From a checkpoint of a small transformer trained on Wikipedia: vocabulary 8192, a variant of Muon for these matrices.
Each number is 500 + 40 x the weight over its row's rms, rounded and kept within 0 to 999. Layers, rows and columns count from 0. Numbers have three digits each. The size before them is the row's rms in percent of the matrix's.

# layer 4 MLP up, 1920x640, rms 0.0933, rows 689-795, columns 192-255
100:537491467518450453487548479433469547512477464537423521514501469519542476406515524517510508462494442407470499465475514547541515492501597453567507401534572529507544589496517563561457486501490486
102:420546534474582476479468496535512475520505433534493535495529557501521508446545449504522499511451491497533557549551524451517493512499555503404451500556409500525482508486480533479511469479494448
100:573526532463470461495481536464439498531488547492508531487569512439428372500483442499548496428487582483505563480507468511504525491518460521457529539491554448566510530490514460488460492515516515
102:477500497499503461493525522481491427538446480443584511492523478465559505484485525551527622459429482518470455497554563567454534517543514500478511508529471455419568536462495527520440460574482450
097:432529458518548508515499471428571541478581565474492563530480474478551451540468569478491515522538468547513475541504540519478497509438499502485485551512455490476533525494448524496545480467415455
098:475534465491544505467531474517512499498540480454472473509488519468447533521558498491505579516489493564458488531525486519453477494543512486450521569402551485486582536458457531529541570519441491
097:513482526445487443519574565484431545526490588474518451509428533495505457448457587547517510465474456563580516524507471518512531421473564413479418468478497516430505593513503560513492428510565490
092:543576547511554518504538455488539520476508449491491600385464462480490565480498535380431505528537517499471524553471475503497443411515443511419469441552474524421462506434492485524571556480516513
096:505516516468516506536485545463433413565448522470449461503498492473519587495504524474581495546511481478534478478460493491462534417495490515498468454542488496444468468560502499467552522542470541
104:549472378472506467481466523550502522536528538467485446453502471517516436485463566481528475482508498497542571542484481502503525428465500526499506411499488484479533425481558445501449516501505457
093:484462497457495523504498502419492503513491467526500435486550545436486484472459516450484483558498511494484440535545496562501569454530482484535514468564534410484439438497440464518483504541517462
104:515519406494534473420535533507535515571510534525525509516581388520480525500483448539552495502492467517525613464513464478414473418520447556484406435492463508530559459533441467517478489501551408
104:558506512484449436460483526452522515540497507534519444488502480439509457574552464470456520421440463471538554438562442499570508591488526501466510556479520538494487422447532477501500507534482442
097:513501524437444482497562523525375466512466519471539552537545421513541490472554487494474456496480514466428492559471517576517469494566444520525452492530479499536475501506492498494500535465470472
094:507596563461483458481547496444505504478556567471483483543489498521482528556456494453466500487502514541476536443497494513475480490561560582565520528539487444528451499494437473573509508412478502
094:523417451425445526421481474489580490481438595506505484481507509490457469513592413452523486544440509531509521477478516547511464517503488426434548505514521443498530524522487508424511451493553458
099:533512459446499533485470467514519495443504448517483497544472502537519586465500543493486486536481532498501476507451534587488506522512510505547492531481501461510479484457555492520411552512493458
094:527607545609545506469519503442467395498520550530492545504517482486456481508491490521490543517482466472525445465488456459553498496609513465497589433549486525489533481461534495562506441504528545
094:453491470540498506545523485525484522583552503496490452543481513492519505464550503538486500535452473492555549439458487459509544498487509493527472451565525497554500541384543447574505500515466469
095:466535530394569481490456496436514542537483504522505497476498475574504476523436549512498501491489512524587519557487479474435541460465549495480493561509492597488539471502463550548527558495464529
097:491477496475515496501485465455427500430520401466517450490483492498516523521519446470479504506488421472522471475503478563427526482522507549483478507489478502576530501415486482538510538533602415
093:575500538553493529493463576555465435467525472599517517564481473471479505445557475489510592484511465467533476467509400479517572540477517480541483523459468498464518528532459494438374526504516514
090:428398507465528506529486558486509491508476485481508465427494536503463572475464570491529477493489437481497505470446495457547373539567511460525531495486477520492486510516476424524543448510517488
097:507497510467461542516477508554470520494495527497504481469527471447564460523455477512537547479471511584454441552457463514544508499537481541433464503500479473486521520529557506511521549539569518
098:478453481529443465343606521515528509519596571509467476475513438471515514548493460505518509498494475488503517479531556533487580411471508521574469513460484472505512490511414571531486520544540499
099:529570551526481557489497525434457546557552477543486516474517463589542523524555495480490479468485558475508535441510476498501501431520553498480560484479473500483520480467515489545459547510547435
109:474495526482629442496519534450516520450487448506563476526569553502513547499536561464621438498458486464485481445436535449485518447554479519536485427488476554555487519433451455518474499449460495
102:500448495480447431497444529520489429495493433502508436473484444500422494476515451560544520550472493508409508481521498502552531537524503532412528422488501453485486491468415466539509470520483492
102:455455461522487518495483469452480464436535469483511543493424490447455519486527491577453485469605526544477547526527485507516487498567557504484548486516445504535473536476568512563442472506505554
098:558493564464488423522516520502494481531473525500548653508471468552470452491483555465521531472546562517458454523520503488441501503556507569571493463476500466476503446522427506503505500549494539
093:480466471440522512547482515580532500418528521490488552449504505459503515415493492485425513483439526503471505442505457505529454509530460582522487532438482492455532505435475497491469470482434463
096:493471566458521556479477493500453594480489472479517409477619454578504505514437463466602530409495510517533478549550588526529427484475512446558479510526556456491505514568466440476527486504489506
098:473501555486439456528473551494484498495410557483516492528496502514553518543536486486490493514482566484500471514465476456528477512453518459522458506461493497552476509456518439490488452483548512
104:562459556475510525547474537522583508460452468466462476514567566531476518493539540458530480481502497479444484471479557476551564527515476497509548453502475548600491496529475525482469503436494518
102:502541568443488557494452503544527432431430496501456497469469536496575507476411556447514518444524537495461486464511571534518476464524502500456481507455512427411423497454550437502506505519508486
093:465481483491513521393428556521454497453492468518509486437518474538501467566524467512487513540479507560501444526508497474595484530464505519574517519543532550501430491430467498525539441485444480
094:484524570455545548509511477496492494442446515490541574465465432524566485485462535497518439562504538424440529570477496506438488461480502454434453502595552478567501488489495469511502488466495519
104:546565506518463568502467524447474470470465517533453505509443471484531469405503458556511527489517494582439450514510444517482502495475440577542577504519454484462498546450526471499536477519575524
099:468535387518527548418445434494479471509513531475570525546500502469539512496440530489487564463468482451493514503514532472442480495540511468496513436555479527495419423552510548504492467502489529
112:537465527476462517496504506530527450422549603478495547453507490519596482480532507527419467480509528532520416556525542501487476427477581464553512542548499561548443521466571534460472575524488518
098:503560494469486478489547518475583531580562461450489481514516492510487535522522494490503425445505575522519427470460498465445430393565542476490472473492460456489487538543518521482473524482546525
101:550442510476451541490466524538450464500441427479531526483544453529498536590492525476473516441503443479516515473470451502499510538482546465575504438614430540523467500522569421519460479422450498
099:520619557533560481474502507579508497490404516449542459472442470464574500463512529437503536564536499555506459531480496435492535532559484512502484469465497544480478531507470539504507495435528511
098:496475430458470509487484469530484581526530519526469501518603413500544575482486474525498507513450458509509554454536478464509457523452478488494442566497545472557526499520428488515495513434500492
099:431585439481456501448484543489545510507550556497534564500501486553507498424472508511519552512480530508527510521536536450520445466491429498509444517583477520524470464434537502513420542553523471
107:514502449491504451556486557438465492499488534542466564536510554470463529569495507437486514477505488418536518452478486482523497483531567515565527450477479481478468473478488417503560555450516563
103:538566417458416445520459566487484540512518454457456524506501509491482510476567595495453465493535498507410482472554476463564529484551497494520515485434514445503496467465495511433529524493515511
099:508510530472529500465442437481481499532502460463541507524558457450477482544508563505502500516523470529528514544505555450435520457479436407403626498521506467572538498537434507477498527479501572
111:542492497421516511435478508481487557559424479544527478542526566551476518530517518511507536474449489495469462525488443466557422517474558542519447471534531436473497521562460623426536508484554555
108:480501577458593520552510530449554480475472508542493533481500464492551422553487512564500531437528488523441553517509455544477473444519500516431486561522412487533520519497528551484516536501421521
100:525453555480432452468538506525510541472498503474415448428519607568445426561489410507513497443497516503553554422481471507499526552438517537445507511499550482479452580561506542488497567466517478
097:463561458539510486510485508517421524480437539500409544515520504480516518454481498494474534516591537566536397479530476482562549457482560517571513488498470499519504505495493424536502506544572498
104:506541486487522557416552437559487444508551540519515495564527480439481496496457574440505414548440444504506489456487529459546542447482532509573464463447488466531513517576441507452509539466536533
095:483524502469463500546516503534500437514544542507473474467580494462510490586428434490471460503494584464550527514474530515521539470507467461555453450512459460409509447470485463551508587494528546
098:422481555579512457470464471508524479512541504523569513565560498526502472597502440484478517534411487477423536512511480444496506532539486450510485507549479504499536541479470515482492525491447490
099:512544443505492484476553465474420507525536443503486526543488451504478475463577525464498487482553490416523456500489560545520516542539514549515462482514463501519538417459528583559485514423517475
097:544531474489502485500520437495515440483430570542565496491518517561480533526550428519479524506451506500526553428525470524525496542459552455422414576507534523536461523542491563491516469397444565
097:486482519540461539490552518526538511490475451489500400563471493447512529483549575472531530490533503419510513463485494526519556533540553482527558534476527526545570512430442502468471575522476499
098:630537517469483463476494526509432466511535508497480544491507459496446418505407493499497535497530478480493507570543475499470476526459505524484524505482463444462476480522517513434471459521429520
099:523564485486558539506486448434505471542520548510504469507478533419524454470437496516455503541493475439474488454490498533500415605562440514494544542465534560485464539470564555500484480479458465
094:465539496516466479437439468483466469482507521471472513525543462489541502407515549470445555480568580549581482485493431477557487498484528562543539542457441606494560417483485454579481507482451451
105:463453535478559468503555453585540503493505523517497507453503426463630545469499565487492485505577402545473533577509434547545546482523544473458457408492449513447467526441519503474482471505508521
094:496521469533479499477581520557585523490517416494536506492467489535502491523529521576490547486500572481521539478508548471463500530484516500579428520540467505461570525464519460498526466402534516
100:492558465496468450435489468514520512539485554491475477475535406527496471602468551524516483503498531433475504544471511534477507456566453500477551485548522461453490497423444390576497454505509490
102:445528530482509580534509481468537554470483447485500437505516458485491405546514468491515525497528487571506469515464514504525502468573554438570557477410541466480525527530539464506425514451473481
094:504432499522509505503490523476486538529494510512470464515505544505565487510544461514494513482558561423554505490509512593537514422535464387458490519470455497483441535517558480510565419462534425
101:515497531457479428484506493573536559426538561579566525488537560466466552524520463424555488463514640514474482581469477522471512442468517485467485524588502464493519526534482544515475583487485508
099:465527522564587493492439543513456506464494491504542504428544555532445459527469563467520526587505533490441515473492459467570503464532551522491453495515513569472462443470497506508452596494481550
104:529542574557514475557506455523479512557594521549490538474470486599486441478512511513478467544450432527544517512555463480510480483483562451530488523509517475527513527587508448483493453526517504
103:531529507465507466459436544520512512489448582452460515373491454541447544496506483433471464543479545493475489490456518462481513498529456462474479540556486503525519490465541445543470496477478572
096:505408508462568516503538467459497509503541482526519501534536401454493541458526517533484490407452499523519540473473514505581526458483521488525554485497516420468506493464476441437424505506482491
102:539550512512436584488474505510404485477494536507485552476485469577560472514463542456475513487416505483470516521449414466487511517507492421507509586582469486444457473404558505556488536479549462
102:590512463556451551533525523436485446525471541536536506466508455514503539460428469538539525528470505481481528418483526527494508505551473503406452542488519509506541535548480485560529555461539590
090:489519508474467546477524522452520496534497421474542519529506485457519571483459498518504527474514418524525538497513484515418530508538435462459490476531525481546535574476466437424520522435515452
092:600488554484460526529504543560475522567486601524465470490513489500494514419517415499566523475478523537537564491556472485508491512506403514477475516460517546514480475459524484464531449516489530
094:612523556464520496552509573470544465501506431523486475509410514522534509517531521460501490504513573495481539539496487509533503502421469513500455450528498464495449542543455499523532532512458573
102:546495503552478496511479487552481405538514511495483498451445516467498544475474488568556556441416454523444528480518513472525494400467565421561529456520561514476415483480486481500492487466479529
095:486541483477502504468564496508521488583431479512544529503545548421521484481403517490461458499535487465496497581506435471501565486500517542465491478483432494517458422491527576555537484451490454
112:479584465517556517467508487485536544443452573545478457533490524474481556598513468518463452458440538556511602509457497480492491527493544531478466596533502428484535540493460486510476562540492463
111:537505500470486522506492436489562489454476494514510561533467469534490405533518500477503536512466504502569445475511502489544493550448521454544532534444513508513555477510489477525574473480505487
097:512482472473523469456532523450482546504475504495405503479429537461512493508518468473399391501511499512474572504589514536485456516513498554511460583461534498548451445495468477481474527424485538
100:554540543507482538509507501482549542496431519477553515426552517558496519507508499495560509521531513544462474525450535524494470513431528469451444556521472569486522499518442481482530487453485549
107:505490532508565488490507502509496492534468539514493459540458467505464549536497514451452525448509534587448515520489519487515545432484511530549425499512458483525470516497483489532573516571577503
092:546457568421537485477465462469570449585500507472502513431488503498441476467505494499514490532479516440406487563505556474579463514491456521491500531500471459535507508431432444522526534460482603
093:449476463484532445466562551488490493504436552534600480484464570525532468441436503455473570554492578515466461461487488473561501537525517414498462473518509447467526498458452436450503528545500532
108:472524461513474516512503524453468521455530449554526488473525462437572497546466505443516488512425524528451486546488420444402519402550463459502470519513534595501530492463476516473560525581405516
101:484576495470542520534501460459539488514537454523519494480517494514442514426514421485487497504481542446483542461496389524527507519556549508501533539556537499440474542500543482511483490530507412
099:460475449509538464544517516481514485576516485510509478497503495482529483461484443532555513479502490449442531463534441491517488533480470481462449528432481446536520531536496474472464508509533451
097:499535520476532484517510546542520535487525505497529459536468559457453482517491534417490464526471444492555473605539579495435473556454550492540474585455538538478474476492485438464456498541528497
094:538527504565527541493493445453485550574520530513493479490532541423512473567555548524472545486478465523529449504465592560529485459494493501496490548483450478478534485471525561492556554476443500
134:483454511515464473534450457534494443535496492435482505465462501520539495504514565462495493456467535604473516539534534470532487451450498492531495530484560497489479459438525482491593492463457480
099:486437514504482560437496456555528512451531516483502558487541545428524523469440461480531501496538536510581468566468516439530521559546481529487500513546536432519462566523524452452486513441526479
104:525516537520525533517491524527467521502491497537531499549463481530437523546529514471501482551524447533477526511489541558466476423519500404534440498492514455529481446467452458535510495539478461
098:468469484491517541527526550453530473488577528537545527503491475513478512455466479501483499476447462437477543433505448439509472475501516496550580494540490535514474424554589545468529487486528552
097:456470515490528557518484499498436448491437480506508499468453497460537460515475534542527516519529495541472598471504537435535502398460440595491489412521538460540502493571606542548494487512491478
092:536467542513509523466433570549491547448516462536487519490506481508430490449419525559518498530489543504521505541536488445582593502516423453416447494491488549514518537461481497508475547495544536
092:555563510498479548543486456527488451526474573457500508477462457496488524527523503503484464573528510541483485574521489433578497488475552496506544470458552521512578564509530471484479520487468487
099:485503482447495510492420537469521461579545514552487414511563489499505493562519476467457517446441528503562429509522449464466485526494498508537477531483484519424499484552470453492468481527450507
097:480520494527449493503482532390544518550536515472488484458538527527527455509512534536484565381541565546407452524477437523479509502458569528537495494425490458546491543498548484465600431513500588
102:489467470448486541583509558479474528541522567562521514418473553528498492533490559544556491516550486504458517432479563504506526505522511503523491546484449503541522511388491553526519438538528517
099:479451512493559559440520419459466548553552494502523539550466540561489533575555430541503559471447461440486437488479492427478500530497577438477493513525474425509543501512496460460454468468490520
105:536496485443492465513515444500554452442528522494528525508504496520501553595498532481507581495452478518480472517486455575492514486490485526491483498506464447505466478510587521403600502487526535
096:480492459434542491489539571417490461508511515522466547470534482527477573418472496496526456473509549511496481463548551476529545513574543460523563493505480534510527449491499534580490548416530505
099:476465442509491496542540457512508555512468472478436494522560477511487533512460501567558463522450583526549502525458566490555518487514548439494485566455546531457482498426447403525542503518533462
099:559431451522512530556454489479570520442475512514463515501508485488551525486491473594511483588454457471529539467575497459465467408547446527521436580565554461515505554550440440598504477559458463
095:496526458425486473456506535546519499483495573522527561499529427516576517497496571519496480455528458547425400478506525507461473450517501522507539493415456508427515521464555528445579482533526515
095:502494565515531552544557537430512484482507444521469481535446506516526425500556468456426544538590536479497495510456488469525514443516440528614446486450524472494472494525541466498473477523519530
# layer 4 MLP down (transposed), 1920x640, rms 0.0559, rows 689-795, columns 192-255
101:467499370503509440511496478540441522525492484553543482531495474466478490445508498540441486537470472565578404539561428465496506467497527546545539446491539485512517554513508491525476480472464420
100:511452509480493493490456538496493481493557466538493535470424535610496459481469508523473511469509542548481512476515507519385506507487465507443486473551556433528500527524451461463521580487497493
107:515449471501546532513422469477497534420555527538514483489572444496546450471501570470448573533487496452468543495457478446496520444492491433492497480480483483505486457570484486525531477539522535
101:511503468451408501525469476517546541447470536512529548508474485561477457504487509417516429446498495508467509501456530532500535514459510481495497504473367563475488534494512457537456519468517506
095:469488499522500525461516488482481520441494488525469494497582511506510531472517491525520474521471552519460546487532462525464548453541447549476452474522536520508489489570495511486444466558558502
102:495477463497503514485486480503541444475370485454558526499449532537442521506510509511535459511468494566409508485529498459552543490565564585493547500483464467542448508569566511493460567520477538
097:507498503492531546476510520483537475459507529537534477474535501567558453448516439533367503517431492456358521484478510528489503523602473561498508575541509531523468508627550479498455485485464494
093:481484473496541567468485482509500468543572426567465432516578478464544563428504500525504476478437512490535494509576577497431516527501502515444464505555526551432468477532561486452463549489461485
096:497524587494483579520430515579423425513454486453486503456525490531488496485563487495487540498551548418515538466523466479528491577507560521486417572416502453480552468482535469493454483460496458
105:458522536526488481501490566526436537500472541594495551499501538511523447513465464435500495475486492508475450577486471439507541521494509537484524489518545546551446565518460420439498441524535456
090:486479508460552466459499457553484497483512467521427514526519460462552515490547487493511492526515561590561481556455572523599484425533505474539516509471498480485498566526576526471520527510503517
104:560498396498469505560536556559538481508484437566573470448502531467508500548534596442501527461529461513465552500474594467517472498521550525509506485500557569509471528508513540460441461453498493
100:484567455462561523454521442499494506483491460501557466447476484468554514427506495493516571523538464519458442527482472504482527435517497464470466531528484510491498533521555493485439529553557487
103:410553530517460436498459489520524442472505494505469448476521433436561447422563418486541518472561582461537512538516550475476587455490447512591483474468530531509502534560527447517540476579532464
089:450506563511516478459471469525435486468571524495490426491483515514478468456510571550516500483537477496499502448471520551475558522524554490504471476499533528526494572566549614405506535523542477
099:440494492585519521493413545498504545520557478476518473535484448545483531464522565581477485447554585568526540482547498486531522480534492490476505504581524491450472490525474444420462523455497543
104:515489511552505448487494549506490519462550509476557471576536410437494454571493427491458529486515519500477503415499568552523488479509497476461484503464564467447516551549523427480530525548473515
095:509536549446526452484595551514417520500474566505477536521503533447535498437497459532538494526550560515507457519484536462493471486529483466525471378493519570567483536474480525547510531505510450
091:504500539460452521505433584452489563455479494491508533425436469540468454466461536427502468487594475488476507517525498461453473431502556558586510478486486482460535499619511584462509432508500515
095:454507523428535478513506502519473484477525528545441518486542500489515488477476496489467495484542497539529484446478500464558481509464521505580497524551444492454558576525581512459571465491465529
094:533552580460463510467553481518529437561483555483494469487462500533445418503500554391457477456460465466567545533503559508535549473509487507520555475501480542428531608470512458503448476469526518
091:494476476501546512538497475463546498521561488459609551474489510561458470528553479500445488492484548543516509536477612523496474502538544485536443479535445464478427500473517476483500526487492531
095:472570502530457498469532501501509465414503488458519522422535587498571476522514444483529477454455527534495475424509498444502472523474506433443516447494498464519447469452547575495404528543471500
102:539499580557469489576565522525529530520419477482454506574380522485519482502525543529441448560487453486562451495548493510532471503490546503533513531488491457548457449539447536447491501540486539
102:530532490463576519523445488520514495529476474533547490467456492451492477445549461554470471545451558476456542502460443459541537526542457514460510518492536521515498490483492471448451573486495525
099:469504535544492569521516491469525471469486496493494493513512569486506470455558456470567468496499514426581475543526473506493557405525544535552485504458495507521497481500441572448508502513547553
095:483531489476495448480494502528516550557463507498543534422505529458520482511548553528429452457516513499443477433459525442473397406513558517455533442495465524492449504515460487532516491553530514
103:434511551543497514439510497498469473511469433439511451532530574551507512523435515501510506471429524462485547574512584556585475505449569540568462560485444408506504500491433460501536457499540468
099:540503536517471521498452518500488558454521460491484486544499548506535512526490472501492472507569455513494533486513501550531532568482514503532408569477422486503551477516531504529537461512505526
093:553502424505436499507441418518492514445464496550495472504483519551488437459557507490535497481485501573525539500457501460489511522428437486566488566411512493520532438509551519481486563467516471
096:478460533507528477473568470422500452529493483560548540566426463535485572466448552483467492524473428545536423518518490434542502490496464457424545458525495496457499482577536474474565478533492534
102:439463502503527513547596470529523483543495493515488487487531457505476522498497542508454542569531484476548462499528519509503458451468468510485454491526431583557457447505471423484505585511484529
096:531510530405507491570468441589540437442613491457483534521573475497473503507460464561472531511458414503430515567542477563544543509504533523512421508437538410535484530477484513498549554475538470
104:468513478531528493500550434454515467517497427500507481573476475465503560450393470520543489505494475560503465548568438503474517531557495559507441540512538554495478473496558504509450535494511436
097:561504490509446497459399539493461419539454536492502411489540437504479423534523468562497469535493517546511550538537512502532575529595498492493557498526501479491508540453413523419510532464480542
092:512567511454559516430466514540530489472497544501497520474504496506488499431553590512502569542472533482520544496472563521578541438501489552566519546474505509429513490521466550476531497513523503
092:447544504564508475439480530508461552497447551471463433534490555415505436532533477468534551520443493519574428512526487565556538553453510566443483486515427458536532544459588545477538488470462482
095:474517514471564483517489473499543551504508503554507527494530541497460557538458546566476493515473536554447552470472510543513501541492458463501493584465539525446496482536477482568478414502411535
096:498475500515496498579490526484425473492558497476469486504493498427456484477542372534516452595534465506508491518429515510514507425529463494475432529439552491534455528472537542550461519522511455
107:517464498533518520487547539433479535390461491437507498491516458530552455500596556536561490490490524491525461479485479452537537560517514580520498510506512569519496515522507486494503477535520464
097:478472454496549538493476464556487496477493568424477472511442490428465493515501519484565607494503480483525506503529560464445435510528452509545528464469457522531539454524482481511508500483520436
102:535476531485526459537471444476505535508473510581569454544551505471470539376472508439511511485511521528434497558470557496460397528475500550466566476499520514475452491560509515528493552543524475
095:476515482462541505450533477487497508429482501510491494477425520558516505588573519458479449455438492439482504462508526520472517494487496514503595460454555535523526505477576509513503457495414466
093:487478452484491499428494521597410455459546493553474524552540495456500505530494530502490512503540435551507498436559468469470530464456526541442467518517514535441558485437456537474506533555593507
097:560514572455484525514430476503538458506484531504509485540503522457480582480511506458530466492515506466455470471536491522443533529529483489494475418449518481481592476520527490489536448459428577
114:500504526481471482506475489500484549523546509484483515565533475548624517547494510544604519488572537540512512497505453508484517441500450483483521532478526487473497594530537411498503484441555481
114:487472440467439532568549553521518500494554519542586480452525500520495470460529498582516511492493557430499462533468520587483469555531554454530558532492506463464475554474493447545498516444490592
107:503495488440428529484483464508488473541493567427474418552461592501540567494522469479560486482564505477583486491543518529474510457509446497504453530537518485482531437463556486499548534549501506
110:468484497516472413474473534501525520464562475534468556524473527471511558509481503492520525554454473543550442579493508456559547545535546477474517473492465462546537515543390537478504441580500447
106:505442503504539515483536455479495519453430550544518499467462569464431459470468508469505462470484483496459442572515534492551490459533523591452477577580407551523556489478454475482438477478499521
103:467534479517428487556513468475535533551584521549451421520504544492517516459422454537470482506488536480505495486500494523493477564502371482546508551458533545517450440521490552502477454570520497
094:505496471564479475513560556543498531539442475482442519500491491547548526495562414534529435448582489519538507567524503459505538463463510492530565466553566468452501504582462429535479560496450469
109:451539495462479420505477475491479487470483537490427500533586511508445453475492503471375484574496472434539542519455397504474445535425455452452544522546489498457507501538498547529529550530465548
096:521591464559599482393497493479580525481500514489482499524452456436481530523525510497516523565441478517484529549548491613484531517522429496445484533451504534473453448477529538489483500472547477
096:418517533554501581488415557528560562549529484466499533493395521528551492506489492527514455579519545457517485518516515502532523581475574516490497483588548455494526490473479489526489441518546506
101:438464557491475473531518549459479504456459526459562487471521576474538547530483419476476485505435529479442506502547482438500495526423438455470501471473523513577479549497438530421550479512498545
098:485444511530537565526496476531536551513429602463469461494504461573510501432477491519467423466467424453520494480574498532499512544563526568480475454462461461506510438586470523468420469553549562
102:476569453442528521456478502473426505483550543541559518509492548570487515481487492511531478475496540492561453535481511499441498483497492442504493427513454543469487501516469429508457516459476511
100:509485488471520498530534492480497493486503514531549460504575523472508472534528445523479446581556448408549554518499564471472564490450515508552543502493537561524552517553464464497483606554540502
101:470492488546499454456482487489469499466492534518449508441475486512510475527492591437497369549479476519395428568532483512518445555461489541532496448521523563523473503521469478472571519504491489
102:494511501547476498545545491549565558543525524538566433497485480499565510397440442520548469442548458471485491559542616482509515520485460523449538426440422413441498539469544515517476521504479463
101:537490487535486547571508488461459552430511475559452453536501491575494465422502440506428508562409488510418496545465491434480464536447434400525509527561522547480514479482450465465466519564437505
098:510493489514404442530490472505460438556514441511487499531531539533493540490483491485523522496498473484458521468552506456470465508515471602501496467521519500552550450456489574426515493495430499
095:520464480467506557510545497514518566471471512456490472494417519505473493350487549537458543489478524548524421499489496561499515522570517545443470463490486551515513532565567537451572524410510464
102:453548488472504516514569494461528469521547516524477515512556468473484461497497526540489484557483474505507493588524465518522468595467439512524462551481464543559473636462599562445564490489454487
100:514434483447464477508488512485483514476557503450525499505533535464495491480515507495525483510540382531510513482542548519531455420449529506525429497432500524549502544485507464514422499591535457
098:498462486579539460555551521445516529487536439472471490477477466520479540520547481474472520449511497516504472493542541510512494434595490444516517473481471475498484482396528549494515449519476506
102:430477433428456490495436490424444432466487557531501452468518491514505527479552501574554523533571530560614515505433550534503550514459483543539480527520496553440453507452480543476543440481507518
104:392492464525486546499476565538600547556414469542402417534524535483486484515428421513430510520559494452498507523481417477510499560527508574460499489431531502531585457554505467491445514418469478
100:518517466627538465468514452479508564557511486493524502538532462517499517584533475563525454503462439402476438513503432527521523536507436463482472552488480478533500552481456532558574531548512499
098:494462448434423509462394513526566511452476468436491527481479513509458455493523499511483508561507508495488458475463464470486588437531497441484489449512437553464470530503599460569464590537517432
100:488448448516532458511519483430552527436467495470465456465432503437584499510468515495480498495449453497541417478500417489496557448510516552535492425495492519543528502406449492524507516547511504
106:486507477499432510453572508494515487431534510442557551542562476497469558497436515480480446481510435384428541543506486479451478446460471490498517507452452517513469473502501474551427427484488527
093:544504459510553499538412467482502440512514525575468464448552447484498456570481503470588527490463507466437497492524502443502497508496535550505505499498523488511503563497483412516510557544515519
091:454500499451501489465474531485515506453629499457489515560513496520508445552507549455461517526549530549446513516561546444462478466427443487565530549535452552431468438538402503497525475550553495
093:433502492545470496537466479549514483528453575468476510491489536474418470414528514431431444452435509496453437433577584509400508511497590482519525538436446534483543474501514471487437496415518448
101:524522420421534497458513527467522516488568534506419433524484455528567462542493463479514548511452421476511448508478499409572515535450540510545488538559526535530473500557605573538543508535465438
094:495493490456547527464498533500505468484512492425465461358532516552456495437533474514503465477480515422535511489514433546464469523468557465533527479533480526488534498554465559486551534507531584
110:550463532548432486525510434492472534517549544482513472483490574509528551477480521550500524498445531464475555457506484566558419487443550572475505557493488522450391540513472478490489493441498480
105:494455523516534516501429565446428524480518471510505429475472491550494520478451463510469491519546472477514456497459498522524493538497530480465482570539510479630432564442495480515530541528471565
093:448464473438507482515512465508467455601502496537539465502549582490447541498484563459484522514488474414469510502488501575595496514540485436437546453484470537539442495556465501500481537502470465
099:464524528508495443442483448549476472569522496589511544517545499480508492553456531552523549440495527522533514466510546542521484541469522470541496501534474506505474563476543512538488485432475458
107:481531559534514510477547507510582582453597536491491449514476529484430501501526537592560552501378489550507554547569513492409517493464581524519498490459472524475527456500543523467441569444473497
095:490489439502463464497528480533536511514516503502490525518508535531543531505511521540462506461500446505531542445540466562490522450515512577473531488506466521458437486535461541497471405557612494
092:492419554511500481514425555533457553455469535453503538488541504496463529493485485523567456515472499519528528478517524476490541486502539525489451509505613466515419568496556488452534476493484460
108:515427513512534526451431507475586520505416508422491537546530560528489487486587454559572503542543549477450475475560486495446451496481558642466476475479492417486597446495499467500467544473533532
106:453624437509524520509497515473455453439507516509508471529489534441542526514469543494507503547575496562510507439556568556520497499514477560632519496494545454449494517564469452527507466472479508
089:483520496565546545523455508560469464478460455541486466477444508514529475546496500452518440520503517494466449561443434535538466482514569530478481562465495561555501467498478525523557489444447471
094:452547378521404460492443514514491532435455510450480518554424481529508526458525536565471499539492540513532463475474486504478565486495499527473484499543511534389494469502460523478527498493547443
091:490455533502479419486488530456537465479495484589561526494505410536493460494504487515570528539481519483442478512562451499527485536425543543511465435477486471536438462538506467459451464502539563
139:535446483498519451504541505492523517502474420511523393476457397573511401468561546529509504499500467521521490569409546501511432514500494528466517499471472504504494457455569477473550532600456428
100:518532512492520502531458555446500571511457542536509516538544504529471458513486550504518544462384472508495486470482449538443526491474385457511535426545435459581520547523530466564537496562514458
104:536524452498545427477515481543506491571488490471442503516485480507532502469491557493537499541402473471564476498498518522461468525503470530466491470457416553477503497481464462499526494529491452
106:411533504493440486499481521454469543536470435518411501450445543539460486498528509516478490581541531512550479427499494505442538487504569509505550464585543421574532507518536522598546581448512480
101:459547507585514538452482422535558534457533519440578555505524551538533542475415439531449539500453508466457505518499511561450511511533492521510496528548566514532479497535470443487504536523524503
100:488445513529480490458531500499530550532410526560471511505558527468497488551489551562542508447521518539510509514545567507491490506492436556517557540537533490565450503509588517423500573469566532
095:464452538516510484453482497520477528466509447399491530521502505580509450537499530503454479478442535438566484558483498523540486487533460485429465500494472472505521442515500537545607531528493499
101:480446420480465539473525473496488536531493500525506488421486480573445467531469506476497575479513484518502564528472518548515522602453489518502517514501548580532496525501513547493466496488486582
096:524431476396511551528489519523476501473480498482514498527482519508468489455429515482448446538540504482516471440562423541551513528524468571488551556534525624491549499488489570511454543526506498
100:556480496605532489499498511475495457500463493476524549513534505511512484558506518567471520459475500430502513499485398550487543517495498526503512450560549491471486475503503514527474472492560465
104:521467517511519472531513542496483480472539520522525426452465485520574480521453489516496537437507588535477479521483517532442561576525459562461464516510475507427489580564507527527454504558499501
104:481424494488508541474522514552486555518476485498545503455481441512434498458487517541535449465474540485519443542505446512478545519411531509535525435494509466521567559486478496513448467420475492
093:481470568444628525517440472552553507476501485563486433464494504443465451534476549604548482480509518502435479524444497507470513496460494505479463514444557471552520485495475541447487532473478539
104:455502508492528493505441520592463485529460538537503507486441489484469469471459515461484546472446445482549481526443438491522536516502513533574499481464423538498503497524523482448489593505522423
102:494546560432439472468550509519531500512446458454573507427477540442468522498541496509533577475531510569484538502558508514485531487477573572496430467491573535483471467551495489438431502498532515
093:446517376471522455500462545458534525573604526505474464556497473473436485523534563454529503474533580540495577522517454537480509488601466461537440458503518523510557513457501499591472451438476469
093:511441511451468556479496463548463480539522409492534490473451490434504472544554501480499447542575528481434496453496472513467428477470529437504483534484511549445500406484465508480437507503491498